config.toml
intermediate_size = 320
hidden_act = "reglu"
qk_norm = true
bias = "none"
init = "orth"
init_std_qkv = 0.0746
max_seq_len = 512
Each number is 50 + 10 x the weight over its row's rms, rounded and kept within 0 to 99. Layers, rows and columns count from 0. The size before them is the row's rms in percent of the matrix's.

# up: layer 5 MLP up, 320x128, rms 0.407, rows 182-216, columns 0-63
# down: layer 5 MLP down (transposed), 320x128, rms 0.388, rows 182-216, columns 0-63
# gate: layer 5 MLP gate, 320x128, rms 0.421, rows 183-217, columns 0-63
up182 118:60 41 46 62 56 50 45 46 66 61 44 32 44 51 70 31 55 59 31 49 41 38 45 56 40 48 48 42 43 41 58 38 42 41 51 55 53 47 59 45 40 56 62 37 59 32 48 50 31 53 65 68 72 39 42 52 61 61 60 53 51 61 40 50
down182 117:38 52 31 50 57 48 34 59 56 48 53 52 45 16 42 61 55 56 63 57 51 50 44 39 49 51 56 41 41 46 39 37 34 34 46 37 43 46 55 48 37 46 45 41 42 61 59 56 48 59 34 49 26 42 34 54 59 53 58 38 59 51 51 44
gate183 105:54 57 61 59 39 47 45 45 50 50 58 51 60 57 60 55 75 49 37 40 41 63 50 67 49 48 54 38 55 57 52 54 39 48 47 44 44 69 46 66 57 57 60 52 51 49 64 27 44 33 56 51 49 57 46 39 41 39 68 55 54 42 56 46
up183 091:49 47 61 67 60 64 55 55 41 41 52 38 63 47 60 52 62 33 40 55 50 38 41 39 39 52 30 52 52 69 42 57 45 45 60 35 34 46 55 56 60 42 65 56 56 40 54 47 72 48 57 51 51 47 50 56 19 52 68 36 36 50 43 51
down183 098:53 68 54 29 52 49 64 52 43 69 44 49 45 43 40 49 63 45 56 63 65 45 71 52 58 62 58 55 58 58 48 58 45 55 38 42 50 41 41 60 37 53 55 65 58 58 44 60 47 59 42 64 51 51 61 71 36 47 49 58 33 41 59 51
gate184 097:47 51 37 57 46 47 83 62 52 66 47 47 41 58 61 39 60 44 50 52 52 35 46 31 66 41 34 35 52 52 25 58 64 55 60 48 45 39 61 50 49 54 53 59 36 60 51 44 47 53 58 52 66 54 45 60 39 36 53 55 42 65 49 59
up184 105:48 64 59 52 69 49 45 43 24 45 39 52 45 52 50 62 74 41 65 54 58 47 53 44 54 45 49 50 47 50 41 41 55 48 64 48 50 62 32 52 56 50 56 61 49 55 35 51 53 49 36 45 46 41 78 50 45 58 41 53 48 56 43 52
down184 100:70 40 39 44 42 61 47 42 65 47 60 46 52 42 43 65 49 70 42 45 38 56 60 59 60 47 55 53 66 19 49 51 47 39 39 49 62 42 44 38 47 61 39 41 55 45 46 30 49 23 62 29 50 44 59 45 50 47 46 48 36 59 55 39
gate185 103:53 28 53 65 45 48 55 57 53 46 59 38 48 61 42 58 57 66 44 57 50 49 63 50 62 60 26 44 40 56 48 52 51 38 64 48 62 49 47 53 47 74 29 41 56 60 46 49 52 58 48 60 50 41 56 41 50 39 45 67 57 38 55 56
up185 097:41 30 64 57 68 52 53 42 26 51 47 53 60 61 50 52 52 48 60 32 55 46 48 45 35 68 41 46 45 57 61 37 52 50 62 60 42 48 42 59 55 50 51 39 49 76 31 34 53 57 53 54 53 47 63 57 48 64 40 54 53 69 44 48
down185 108:49 59 62 29 59 62 57 52 62 49 47 34 44 55 57 50 47 70 36 42 59 50 54 55 45 46 28 53 49 48 35 59 61 42 58 59 31 34 25 48 49 54 57 67 54 52 52 67 57 37 45 34 57 47 46 56 53 65 43 40 42 39 44 55
gate186 105:47 44 73 33 58 56 50 44 50 41 41 69 41 50 63 50 53 61 61 42 32 54 71 47 56 46 54 57 42 61 42 43 55 33 50 49 45 52 51 42 64 41 74 61 46 49 53 41 44 40 73 66 39 40 46 30 55 47 39 52 59 50 45 57
up186 103:42 49 41 70 50 52 33 46 39 56 71 51 46 71 42 47 42 62 66 45 49 47 44 81 43 43 67 40 58 54 50 57 55 60 46 64 56 43 47 57 60 38 59 58 47 39 48 59 49 59 46 48 37 38 61 44 58 71 71 56 62 39 56 51
down186 096:52 58 42 46 52 64 48 55 61 46 44 45 61 41 53 46 49 47 45 44 49 57 68 52 33 50 50 54 58 46 60 52 56 59 43 43 41 60 45 60 35 50 70 43 59 50 59 44 67 59 58 57 40 54 52 48 12 30 48 48 31 45 36 38
gate187 100:54 38 58 58 62 33 39 63 43 51 53 45 53 56 38 64 45 33 45 27 55 50 52 53 51 50 74 58 41 47 44 54 63 63 32 61 51 35 52 54 54 58 70 53 56 45 48 36 44 39 52 33 52 56 50 47 47 55 48 33 33 64 43 40
up187 132:53 54 62 40 47 35 43 52 29 53 49 60 46 53 57 56 46 38 51 47 50 61 57 41 45 48 60 42 51 43 49 42 31 45 49 58 83 57 44 37 54 48 52 43 46 71 49 61 52 46 41 61 45 50 52 43 60 25 50 52 71 48 53 36
down187 122:47 51 50 52 55 49 36 45 42 56 57 44 53 41 47 23 50 68 22 51 63 48 41 48 42 68 59 55 51 56 57 57 54 34 50 37 38 44 50 46 42 57 48 58 40 68 47 62 52 55 37 48 28 44 58 56 58 56 49 36 65 53 64 28
gate188 101:44 46 53 60 64 64 51 73 62 54 40 51 57 46 51 58 45 74 30 40 41 44 42 47 59 59 49 43 66 61 50 64 63 64 45 39 47 46 50 33 51 48 46 56 41 55 59 44 57 48 44 69 53 47 67 59 30 50 32 65 40 61 72 46
up188 096:58 35 60 41 51 63 59 55 39 59 40 47 36 53 46 44 44 59 25 47 31 57 47 56 65 53 45 48 49 53 60 44 52 55 42 46 43 51 44 50 38 64 45 30 39 58 44 35 44 43 33 28 35 46 46 32 54 53 56 63 54 42 51 31
down188 093:36 67 55 56 54 42 40 59 41 51 48 50 49 51 43 59 41 32 53 47 65 53 47 50 75 46 40 69 58 47 55 58 55 54 58 24 51 51 56 66 41 64 51 43 51 54 58 47 69 48 67 39 31 68 50 42 45 49 64 57 53 46 65 33
gate189 103:56 44 67 66 47 30 47 65 47 67 57 53 42 62 59 54 52 45 49 30 54 44 39 33 27 52 58 52 63 46 45 77 49 66 47 53 46 44 67 33 44 35 62 52 32 36 58 66 40 57 61 59 47 49 46 64 42 21 54 42 54 57 58 48
up189 102:47 53 73 76 64 54 56 60 47 39 51 59 47 59 52 56 57 39 49 51 51 47 71 44 47 37 39 64 42 38 40 57 36 41 63 49 54 52 55 64 36 44 52 36 66 30 54 51 41 53 55 53 50 36 38 55 63 54 43 37 49 70 42 32
down189 097:31 45 49 55 55 66 60 61 45 40 59 46 64 49 59 49 61 37 46 45 57 44 36 60 57 55 30 46 52 53 50 60 49 58 44 57 40 49 40 52 49 44 39 41 45 36 54 34 60 34 51 32 54 51 43 69 56 50 41 49 72 55 48 40
gate190 104:54 57 50 48 45 71 40 46 51 49 43 47 41 56 56 43 51 50 38 49 44 44 25 44 59 36 42 31 32 41 58 35 48 44 55 62 60 69 60 58 56 26 45 50 60 57 55 60 55 49 61 56 64 55 38 53 58 52 46 46 55 52 44 69
up190 103:41 46 53 67 48 68 53 60 45 51 63 35 50 46 58 47 48 49 57 60 55 57 67 58 51 57 62 44 46 37 48 57 50 20 35 56 66 50 45 47 39 56 55 50 55 46 55 45 52 37 57 67 32 41 48 38 53 51 66 43 57 61 52 46
down190 105:56 51 73 42 39 47 62 63 51 47 32 39 47 42 72 42 48 53 52 62 54 56 67 47 54 40 67 37 58 46 64 40 53 61 20 47 40 51 67 41 34 53 49 43 52 37 56 58 62 44 44 46 53 66 52 55 34 58 41 49 43 39 48 50
gate191 100:56 50 39 46 43 65 43 60 42 81 65 55 26 56 55 52 38 55 46 58 57 62 43 37 35 46 49 48 55 62 46 53 69 47 45 63 58 51 54 52 53 38 72 51 50 42 56 45 55 58 40 30 53 41 54 38 50 55 45 51 45 50 49 60
up191 095:45 36 65 70 52 37 57 69 57 42 33 48 62 48 71 58 50 39 55 35 46 45 37 49 51 27 52 43 52 35 45 52 51 43 44 54 41 41 49 47 21 60 32 43 56 42 39 46 41 45 50 42 53 56 50 48 55 44 61 42 63 40 38 46
down191 106:37 44 70 48 50 46 45 40 42 73 51 36 61 53 43 41 42 58 49 55 51 50 54 49 44 64 58 40 51 42 54 31 41 48 70 44 59 63 57 39 47 47 52 39 54 48 35 43 54 57 66 39 74 56 60 43 63 70 49 43 36 56 55 50
gate192 103:59 38 48 72 57 53 52 52 38 48 32 56 40 38 44 67 43 57 30 50 64 42 61 59 57 54 42 57 35 42 57 48 61 52 56 67 60 47 60 66 58 47 40 40 50 49 53 71 62 46 38 44 54 54 72 58 68 58 45 57 44 53 51 38
up192 094:35 66 35 52 61 41 49 37 51 48 43 44 40 46 73 48 56 45 50 49 40 63 39 37 52 58 50 24 67 56 59 41 52 41 37 55 62 50 44 55 59 31 45 53 51 50 40 62 53 54 55 43 47 51 63 40 45 50 38 49 54 36 55 53
down192 100:56 47 46 50 36 56 49 46 51 27 37 41 57 55 44 39 40 56 45 55 51 52 61 74 38 47 42 33 36 61 50 41 74 40 40 55 69 48 49 60 40 44 51 41 38 50 30 49 58 53 57 61 49 41 56 49 38 47 59 34 42 27 45 41
gate193 092:38 45 34 51 54 52 58 56 42 37 45 47 53 53 50 41 53 63 47 55 51 55 45 50 41 48 40 60 46 63 58 34 59 51 65 45 45 60 65 65 46 46 51 65 52 69 53 67 31 56 57 43 79 35 58 41 53 53 41 54 34 35 39 45
up193 106:35 64 41 48 57 40 59 56 42 56 62 50 60 30 62 49 44 50 56 43 49 45 28 55 34 50 48 65 52 50 53 62 54 53 54 56 60 51 53 48 31 65 50 52 55 46 42 32 40 35 54 62 35 58 55 32 45 63 55 50 58 63 55 44
down193 107:45 64 62 69 41 60 45 25 66 69 40 28 44 49 50 55 54 47 45 47 65 47 66 57 46 37 33 64 57 49 54 51 57 48 44 36 53 48 40 61 54 52 51 53 39 38 40 50 58 46 49 60 33 69 52 49 38 31 51 45 59 41 67 38
gate194 100:62 54 39 62 41 42 61 50 47 55 58 40 44 53 46 56 45 37 44 68 48 54 43 48 50 60 59 39 58 53 57 62 67 46 61 58 38 45 43 53 62 43 74 45 44 37 54 31 54 46 51 62 60 42 31 34 61 56 70 47 44 59 27 53
up194 099:51 51 47 29 56 48 68 62 41 51 49 68 61 29 60 43 56 67 45 53 47 47 70 55 53 57 47 60 40 44 40 48 39 28 47 60 54 38 56 48 59 48 62 58 51 44 38 71 45 53 58 54 50 57 41 45 71 41 46 44 55 66 63 29
down194 095:38 41 60 53 38 37 42 44 62 50 39 60 42 51 46 42 49 46 40 46 40 57 36 54 41 52 49 55 58 56 50 82 49 38 49 52 61 30 31 65 50 57 56 56 55 50 45 57 32 59 52 53 56 49 63 47 56 60 52 50 37 38 42 52
gate195 096:61 36 61 43 55 37 56 59 54 45 57 45 42 54 53 60 50 36 52 48 50 46 48 54 71 61 40 51 58 59 45 58 58 71 54 45 53 29 44 37 45 27 47 54 43 47 49 42 47 52 39 58 53 39 51 54 51 30 71 50 43 76 49 36
up195 096:35 52 51 52 28 37 49 45 67 48 61 36 48 56 50 56 59 53 53 44 30 60 53 49 41 66 67 36 58 52 42 67 57 53 52 47 32 42 45 65 71 55 50 49 35 62 57 54 69 61 57 51 50 44 56 45 52 42 58 37 51 46 28 60
down195 096:64 50 48 51 54 65 45 67 43 36 48 56 49 63 49 48 52 50 37 54 55 57 56 54 44 34 65 56 43 35 48 44 30 56 52 63 50 77 42 31 31 38 64 49 69 35 48 44 52 47 50 45 44 54 46 61 49 44 36 66 60 54 60 61
gate196 095:56 49 35 56 42 57 43 33 49 41 44 60 54 68 46 65 44 70 29 38 62 36 44 36 55 56 43 52 48 50 44 37 49 41 41 58 65 47 55 64 60 35 50 52 56 54 59 73 47 56 46 56 47 51 50 44 70 39 62 45 60 45 52 73
up196 090:50 49 52 58 62 60 44 58 61 46 54 44 58 45 51 60 37 53 49 42 40 65 30 34 38 60 30 47 45 38 33 54 43 24 41 48 53 52 44 46 44 61 63 70 41 32 51 53 56 62 48 61 35 35 46 44 58 60 45 57 65 39 48 51
down196 091:57 42 57 43 46 53 50 60 50 51 56 46 49 42 39 53 47 45 57 44 57 42 50 65 47 31 49 32 51 62 46 54 62 42 63 64 51 48 43 44 62 54 55 45 60 44 41 34 34 57 58 60 56 46 45 50 41 50 64 49 57 59 44 47
gate197 101:54 38 54 51 36 61 50 56 63 49 47 37 62 42 62 66 53 47 44 42 44 38 57 52 50 62 46 35 43 50 55 59 61 59 63 62 72 57 64 32 46 31 58 63 46 46 45 50 54 69 50 46 33 38 56 53 56 52 64 41 56 56 52 60
up197 104:34 65 63 47 49 57 48 66 61 46 27 49 53 37 51 42 36 41 58 51 50 47 57 41 59 53 54 71 66 53 58 53 65 58 55 48 59 53 63 62 47 70 56 57 50 50 66 52 32 62 53 41 50 49 62 46 56 51 40 51 53 49 27 64
down197 096:46 38 47 50 32 65 41 49 52 61 53 52 66 50 51 55 62 66 56 50 65 33 51 56 51 70 52 59 58 60 56 51 36 51 48 41 48 52 39 51 47 43 57 48 72 32 58 54 50 47 46 50 43 64 45 60 71 48 57 49 46 32 54 71
gate198 106:56 52 56 54 59 67 43 46 48 46 50 52 61 49 54 44 48 54 45 48 64 55 55 35 53 49 54 35 39 60 71 41 56 55 40 58 49 62 59 64 45 40 38 49 60 34 45 58 26 59 54 64 53 41 49 64 62 59 38 70 59 43 75 45
up198 102:44 44 34 38 79 39 32 48 48 53 34 34 37 60 38 41 37 54 49 62 57 42 63 62 52 70 63 46 48 49 42 28 46 54 53 47 56 53 54 58 27 54 35 52 57 43 44 51 50 54 60 45 54 45 56 67 58 26 45 63 52 60 53 51
down198 108:52 53 49 37 59 43 43 60 45 51 52 53 59 61 42 44 48 64 34 29 36 62 40 36 53 46 59 37 44 56 40 49 51 66 43 50 28 51 47 49 50 48 51 49 63 57 44 39 50 45 41 46 39 48 47 33 50 54 52 35 55 56 36 44
gate199 091:39 55 52 53 44 64 59 70 45 49 53 41 46 47 55 46 41 57 34 38 29 40 55 36 46 27 48 44 47 60 44 45 56 54 53 33 56 41 55 58 62 45 59 59 70 34 62 60 43 58 49 56 39 46 55 45 54 55 43 29 52 42 56 32
up199 085:48 27 43 64 60 60 43 55 46 52 53 74 39 58 48 48 45 44 44 28 51 51 46 46 48 62 64 51 42 41 44 44 64 38 44 55 44 34 42 35 35 57 48 44 33 59 67 58 66 49 56 37 54 26 57 70 47 34 34 49 54 57 61 52
down199 092:59 51 58 43 63 40 45 51 57 39 56 40 57 55 60 59 56 49 57 40 30 24 49 51 49 31 41 61 48 47 53 50 70 55 47 38 49 27 54 50 41 46 55 56 38 58 72 44 64 45 55 67 39 44 53 29 50 68 45 59 58 62 36 51
gate200 107:39 54 66 46 43 55 60 41 45 44 69 58 39 54 61 54 57 48 47 49 37 67 62 40 45 67 48 59 65 55 44 65 54 42 44 51 45 29 49 54 63 40 54 43 48 45 78 57 46 46 39 59 48 43 36 46 58 57 47 53 34 44 44 54
up200 113:66 58 51 46 68 59 63 40 52 45 38 57 43 43 66 36 65 39 61 58 56 46 66 50 50 44 54 68 43 38 71 46 46 47 46 41 62 63 49 42 42 56 30 63 62 68 52 65 57 72 51 53 64 56 56 50 42 36 51 51 56 48 47 45
down200 104:47 60 39 45 48 47 41 48 53 45 48 49 49 46 40 36 46 44 50 32 47 58 60 30 36 68 59 49 49 54 56 52 50 52 49 47 51 59 42 41 51 46 51 43 65 46 52 41 31 55 64 61 39 63 52 37 16 49 47 50 33 37 53 50
gate201 100:48 45 62 42 49 52 51 63 21 50 52 53 42 50 60 50 54 42 67 47 54 61 71 33 62 49 54 47 44 43 58 64 58 47 47 56 64 51 56 53 51 43 34 47 58 62 33 60 54 51 29 47 53 42 51 51 47 70 53 56 50 48 59 51
up201 095:50 57 40 38 66 36 39 55 61 65 49 34 37 35 56 48 44 41 47 60 58 58 48 64 55 37 50 48 46 68 51 45 47 54 47 55 58 66 51 50 41 54 47 54 44 41 32 39 45 57 60 41 62 50 57 58 62 69 54 49 48 62 42 42
down201 107:76 51 52 70 44 48 51 58 57 59 51 52 50 43 39 38 55 45 47 63 62 72 48 45 54 40 58 44 42 53 47 52 62 45 58 53 41 50 56 41 56 42 31 41 43 43 50 40 63 51 33 57 61 53 57 47 43 46 61 60 58 46 72 38
gate202 104:53 57 47 47 50 55 32 50 39 45 59 54 48 67 54 49 52 35 47 41 47 73 44 32 69 45 68 63 51 55 59 59 50 51 58 52 58 33 48 50 32 43 51 55 42 44 38 49 53 51 59 59 53 32 50 56 35 37 37 53 50 55 53 58
up202 102:52 54 51 24 40 69 46 53 62 44 48 55 43 33 42 50 57 72 53 53 43 52 38 49 58 45 43 62 50 55 44 39 51 34 56 53 54 48 45 56 69 39 47 43 60 45 45 50 57 56 43 55 46 45 45 64 44 62 45 33 49 57 57 43
down202 099:58 60 72 51 68 44 45 68 60 41 43 54 48 66 50 48 53 49 35 56 49 62 44 57 52 37 56 45 45 36 61 51 74 61 43 66 69 51 51 64 54 28 36 44 36 48 27 49 49 32 44 53 44 60 57 47 46 46 56 48 54 43 47 28
gate203 095:34 44 49 47 55 39 41 53 57 44 49 59 54 69 53 57 55 45 51 56 63 43 35 69 40 44 60 53 50 46 64 76 47 66 62 49 62 55 58 57 52 56 40 52 41 61 44 49 44 36 37 52 57 57 46 50 48 55 71 43 50 62 48 35
up203 101:57 60 53 59 43 51 69 45 54 44 50 60 63 67 49 46 43 57 44 76 37 47 39 47 54 46 55 58 55 28 48 50 47 34 55 67 60 55 41 37 64 53 49 69 48 48 47 49 63 33 30 46 45 46 43 57 54 55 58 39 52 74 50 56
down203 087:60 53 48 57 53 37 46 55 52 55 53 54 46 37 61 59 58 51 65 43 39 46 57 44 60 52 54 51 49 56 39 46 56 59 45 40 37 52 52 55 56 44 49 40 46 33 47 44 76 35 56 46 74 45 24 52 93 51 51 52 40 67 47 59
gate204 102:44 60 32 34 48 64 42 30 39 33 50 48 41 51 40 57 33 49 47 59 45 74 45 50 50 42 82 37 51 50 57 62 65 55 45 54 62 59 48 45 47 43 45 60 65 29 35 57 45 47 43 54 38 43 76 61 48 54 51 63 48 53 65 43
up204 102:42 46 46 38 46 50 35 56 59 52 60 54 45 40 27 47 39 70 43 46 47 69 47 47 57 55 65 50 57 55 45 52 62 43 51 45 56 48 56 54 64 61 69 52 62 53 49 59 65 60 52 26 56 34 63 45 60 44 59 52 49 76 63 49
down204 100:52 50 51 53 80 43 54 45 52 79 52 64 59 43 39 55 58 51 50 47 52 40 46 47 48 70 62 72 54 48 66 37 57 56 51 33 36 41 41 40 53 47 56 33 56 46 43 56 59 40 51 37 72 79 50 38 62 54 62 60 55 43 41 67
gate205 104:84 35 32 48 54 39 64 67 58 37 41 48 51 53 46 30 21 51 51 54 40 56 38 43 53 52 47 44 47 46 42 44 60 58 27 50 48 55 52 42 59 52 49 53 54 46 48 43 40 52 55 40 60 41 70 41 66 57 67 50 50 50 51 56
up205 110:56 57 54 48 55 57 49 49 44 50 52 60 45 58 48 48 51 68 31 31 46 47 41 46 40 44 34 44 44 70 60 31 51 35 50 50 40 62 62 39 60 52 38 51 47 61 46 55 38 65 67 38 36 57 44 58 68 46 73 45 54 50 47 53
down205 111:45 62 34 47 66 44 50 54 56 47 40 57 47 67 29 45 39 54 59 51 36 77 36 46 57 43 48 64 53 45 53 56 64 52 45 38 73 34 35 50 56 56 48 48 49 60 43 48 49 53 52 51 60 51 51 33 55 65 38 56 39 37 57 37
gate206 090:60 61 50 50 59 53 53 42 50 44 26 48 52 43 51 60 57 62 35 49 53 46 40 39 34 36 59 75 34 43 39 49 54 57 53 59 39 53 50 44 44 48 54 64 42 61 60 41 39 59 48 54 48 60 46 49 76 39 58 49 52 67 56 59
up206 092:60 42 26 62 48 52 40 59 70 58 48 60 60 45 51 38 56 46 42 29 52 35 52 44 30 45 56 39 56 35 51 47 49 59 42 58 46 58 51 47 45 54 46 65 26 41 52 53 49 48 60 54 62 42 49 52 27 29 58 56 54 50 40 52
down206 090:52 47 47 49 37 52 72 47 55 36 59 34 32 46 49 74 54 70 59 49 41 63 70 45 53 48 50 40 53 71 36 44 47 53 77 47 47 50 47 60 53 58 56 35 87 48 42 64 61 65 47 49 48 71 56 53 52 61 47 42 43 42 56 47
gate207 114:52 41 43 57 52 29 29 24 42 40 58 45 43 53 48 38 35 55 67 45 47 52 65 53 53 52 67 53 55 49 59 68 49 55 46 49 54 59 60 40 55 52 43 55 55 59 51 48 44 28 49 66 42 41 52 35 31 42 52 73 15 41 49 50
up207 108:62 62 53 56 47 38 51 49 46 43 72 54 48 51 59 49 47 47 53 49 40 66 66 48 54 59 50 60 62 55 50 47 42 68 43 49 60 52 46 40 50 49 58 56 64 69 41 51 39 43 35 53 36 59 62 26 62 50 45 61 52 55 40 55
down207 111:49 37 51 44 38 55 65 60 53 48 44 48 59 56 62 67 45 29 50 50 57 53 31 31 37 43 54 52 35 53 38 58 78 36 48 37 55 60 67 49 57 59 31 36 49 42 58 36 40 46 67 46 56 72 52 68 46 40 58 45 69 49 57 44
gate208 105:50 53 55 65 27 46 71 51 56 48 45 57 45 49 42 52 41 59 51 68 46 51 49 52 46 47 36 47 42 60 51 55 51 75 62 68 56 49 66 31 55 64 46 39 34 54 48 29 56 45 51 52 50 60 35 51 50 44 58 54 64 80 62 63
up208 110:46 35 49 45 65 47 45 56 52 30 44 46 44 49 45 53 57 64 45 50 50 51 58 53 38 52 62 64 60 61 40 33 35 37 53 50 29 62 64 42 56 51 58 56 47 19 37 67 42 53 45 35 47 55 40 62 47 50 42 25 52 53 43 46
down208 107:43 64 73 59 48 49 43 43 50 49 69 55 58 54 50 51 52 40 55 44 47 48 45 50 45 36 42 79 56 43 49 65 45 53 56 68 46 52 53 50 53 60 54 57 44 52 51 40 41 47 58 49 37 59 51 38 25 45 63 51 45 53 39 41
gate209 104:47 59 43 53 58 40 65 36 43 58 63 29 29 66 34 43 52 33 47 46 49 42 44 51 61 40 49 63 55 55 50 35 44 48 36 48 50 54 56 53 59 52 44 69 41 46 54 41 37 33 55 51 52 40 47 45 41 37 43 53 49 56 34 65
up209 100:42 47 45 69 47 46 57 56 59 49 46 33 62 52 59 50 54 75 28 36 33 57 54 50 67 48 42 33 49 54 56 47 39 50 47 42 52 57 42 30 53 54 38 43 49 69 65 59 35 59 52 52 35 56 49 54 50 44 54 31 42 39 35 43
down209 094:57 43 58 41 50 50 45 47 51 54 45 56 61 67 34 46 54 49 40 34 49 51 58 46 53 47 51 55 49 36 57 52 39 47 39 61 48 47 37 49 51 56 59 56 62 66 32 46 33 35 36 43 37 46 63 35 43 54 42 46 49 36 56 46
gate210 099:55 58 61 35 52 61 55 47 41 38 72 54 30 54 60 50 66 42 55 47 48 47 52 33 72 61 37 63 37 50 45 42 38 46 31 54 67 47 53 26 48 42 56 56 49 51 60 60 61 53 53 64 45 41 48 44 56 45 44 31 51 59 44 47
up210 108:41 44 43 50 63 43 36 43 29 49 59 73 40 47 67 55 65 47 41 48 48 46 46 46 45 44 50 58 53 51 40 48 50 49 50 60 50 58 57 52 59 52 35 36 43 61 59 61 58 49 43 60 58 45 32 46 36 53 28 64 57 55 56 63
down210 101:51 59 42 50 50 40 46 64 43 55 37 35 49 43 52 52 27 34 54 47 32 39 33 57 42 45 43 31 38 67 42 37 62 31 40 55 61 40 45 49 53 51 55 44 52 58 27 30 62 43 54 52 53 50 37 52 45 49 28 48 45 51 43 59
gate211 106:44 39 42 66 56 45 55 71 40 48 66 45 42 33 39 46 59 57 59 57 56 57 62 57 57 53 64 41 40 43 47 63 51 37 45 52 41 33 60 43 53 41 62 47 55 59 51 55 54 65 45 53 62 51 69 61 47 29 42 43 76 55 67 46
up211 105:63 63 37 64 28 67 59 38 46 53 43 38 42 55 52 46 49 57 66 41 43 42 35 43 51 40 48 51 50 47 42 46 52 49 51 48 52 53 57 43 46 45 33 36 45 53 53 58 43 49 46 41 65 50 40 55 58 28 48 29 53 59 29 70
down211 084:43 29 48 49 60 45 50 45 57 55 45 52 57 34 65 51 49 40 55 51 62 66 43 52 56 53 37 54 63 56 57 29 40 52 55 26 48 42 45 52 28 50 55 45 47 33 56 55 59 32 53 39 58 43 32 64 72 57 54 36 43 64 61 51
gate212 101:62 52 48 45 74 43 40 45 46 35 47 56 54 71 56 45 43 52 55 66 37 42 41 61 49 48 44 59 45 55 43 64 71 49 30 42 44 47 50 55 52 37 32 65 56 40 22 62 41 53 47 47 56 41 56 65 58 76 55 52 45 36 61 46
up212 092:52 50 49 52 56 46 48 59 40 41 43 63 81 56 55 49 34 64 59 55 42 30 36 30 40 49 64 52 39 44 55 64 56 50 54 41 36 39 62 44 39 53 53 55 49 44 63 38 51 68 35 51 28 53 58 69 46 50 57 50 42 57 56 56
down212 103:51 37 61 51 49 49 53 42 61 57 43 38 36 66 50 41 46 73 41 54 49 46 55 56 61 45 30 50 36 49 49 64 41 45 57 43 52 53 66 67 67 48 56 49 56 48 58 58 54 67 62 59 43 52 57 33 44 51 52 45 62 59 57 51
gate213 094:53 51 46 63 57 70 55 43 50 42 64 33 55 60 48 61 45 40 34 46 46 64 52 35 34 59 49 66 44 53 54 66 46 50 46 51 47 57 53 71 55 36 62 35 72 44 68 54 40 57 70 45 59 42 52 59 39 66 47 60 46 50 44 48
up213 095:66 47 43 57 53 57 35 45 49 44 42 48 39 44 47 54 58 58 55 69 47 56 58 49 69 41 66 67 19 44 24 36 47 30 50 52 50 57 31 47 60 48 40 58 43 57 57 51 52 62 42 60 50 51 55 52 51 53 51 48 61 42 44 63
down213 098:53 67 44 59 42 53 66 40 34 53 61 24 43 29 33 52 44 53 58 48 37 44 64 47 48 61 57 48 46 62 57 36 41 51 54 42 55 35 59 39 54 73 53 38 56 55 47 67 59 34 52 48 63 47 44 47 65 51 44 59 41 42 57 45
gate214 095:50 52 42 46 58 31 47 48 42 40 38 50 37 63 62 45 50 54 48 36 79 59 44 41 54 55 56 39 51 47 31 60 51 48 43 58 49 46 54 56 63 20 58 45 48 62 43 35 78 37 41 33 46 48 51 45 51 73 44 58 51 43 48 51
up214 093:41 32 65 50 57 45 53 40 72 34 42 43 33 46 59 54 60 48 49 44 44 42 55 66 39 69 57 44 45 51 41 54 67 52 64 34 55 59 37 47 38 45 38 52 58 53 75 65 41 49 63 55 68 57 38 42 61 58 50 41 45 42 41 34
down214 105:51 53 46 38 64 44 64 44 48 27 34 56 50 57 36 66 53 66 51 44 48 71 59 46 40 52 76 32 43 29 59 53 50 61 42 53 50 61 44 43 46 57 51 48 63 47 58 35 60 63 51 35 33 40 54 62 35 40 55 53 49 52 38 60
gate215 098:57 42 67 45 42 55 32 39 46 45 63 47 56 44 46 62 51 44 50 44 42 52 56 41 41 44 49 65 43 63 44 57 37 57 37 19 50 35 54 58 47 64 38 48 61 35 57 53 57 37 55 54 53 42 60 47 33 33 53 51 46 50 59 47
up215 091:36 72 33 54 39 49 69 44 72 42 57 48 51 53 65 56 40 48 34 59 33 30 54 47 42 53 47 41 50 53 47 45 49 59 52 59 51 58 44 32 57 52 48 43 42 44 39 47 52 57 57 45 53 51 55 46 45 52 48 47 54 40 53 67
down215 098:51 44 68 59 44 45 52 23 44 63 48 55 60 39 53 41 32 36 58 57 61 61 55 46 37 57 47 56 39 46 52 46 69 46 44 36 46 45 30 62 64 56 63 56 41 49 60 49 36 44 66 37 60 48 59 47 43 50 43 39 43 59 50 46
gate216 101:44 58 46 47 40 50 46 44 68 57 56 35 55 55 48 53 59 39 49 32 56 67 55 63 51 46 57 45 45 56 54 62 73 63 58 49 47 56 61 69 45 29 23 41 47 52 51 51 41 21 52 47 65 59 39 62 57 50 38 46 46 48 48 35
up216 094:53 62 47 53 51 38 62 40 39 46 59 53 52 32 73 50 45 47 65 67 32 56 45 51 43 61 39 50 43 51 59 54 46 51 73 55 55 45 62 48 47 46 56 39 64 63 58 40 60 38 26 49 53 56 38 49 47 36 70 64 35 50 44 47
down216 091:49 46 58 43 63 60 29 50 62 45 52 53 47 61 38 42 56 52 35 54 55 61 65 61 40 46 54 51 61 59 62 52 37 48 38 66 59 46 29 48 35 54 32 64 41 46 57 54 37 49 56 60 29 40 38 65 49 44 54 38 51 28 41 51
gate217 097:51 48 51 48 66 44 49 33 49 48 28 41 47 53 61 66 26 41 55 51 58 55 52 35 58 47 46 49 43 47 47 61 45 40 51 65 56 47 59 46 40 51 61 52 61 52 28 30 55 49 56 61 55 58 58 52 42 61 53 62 40 50 57 44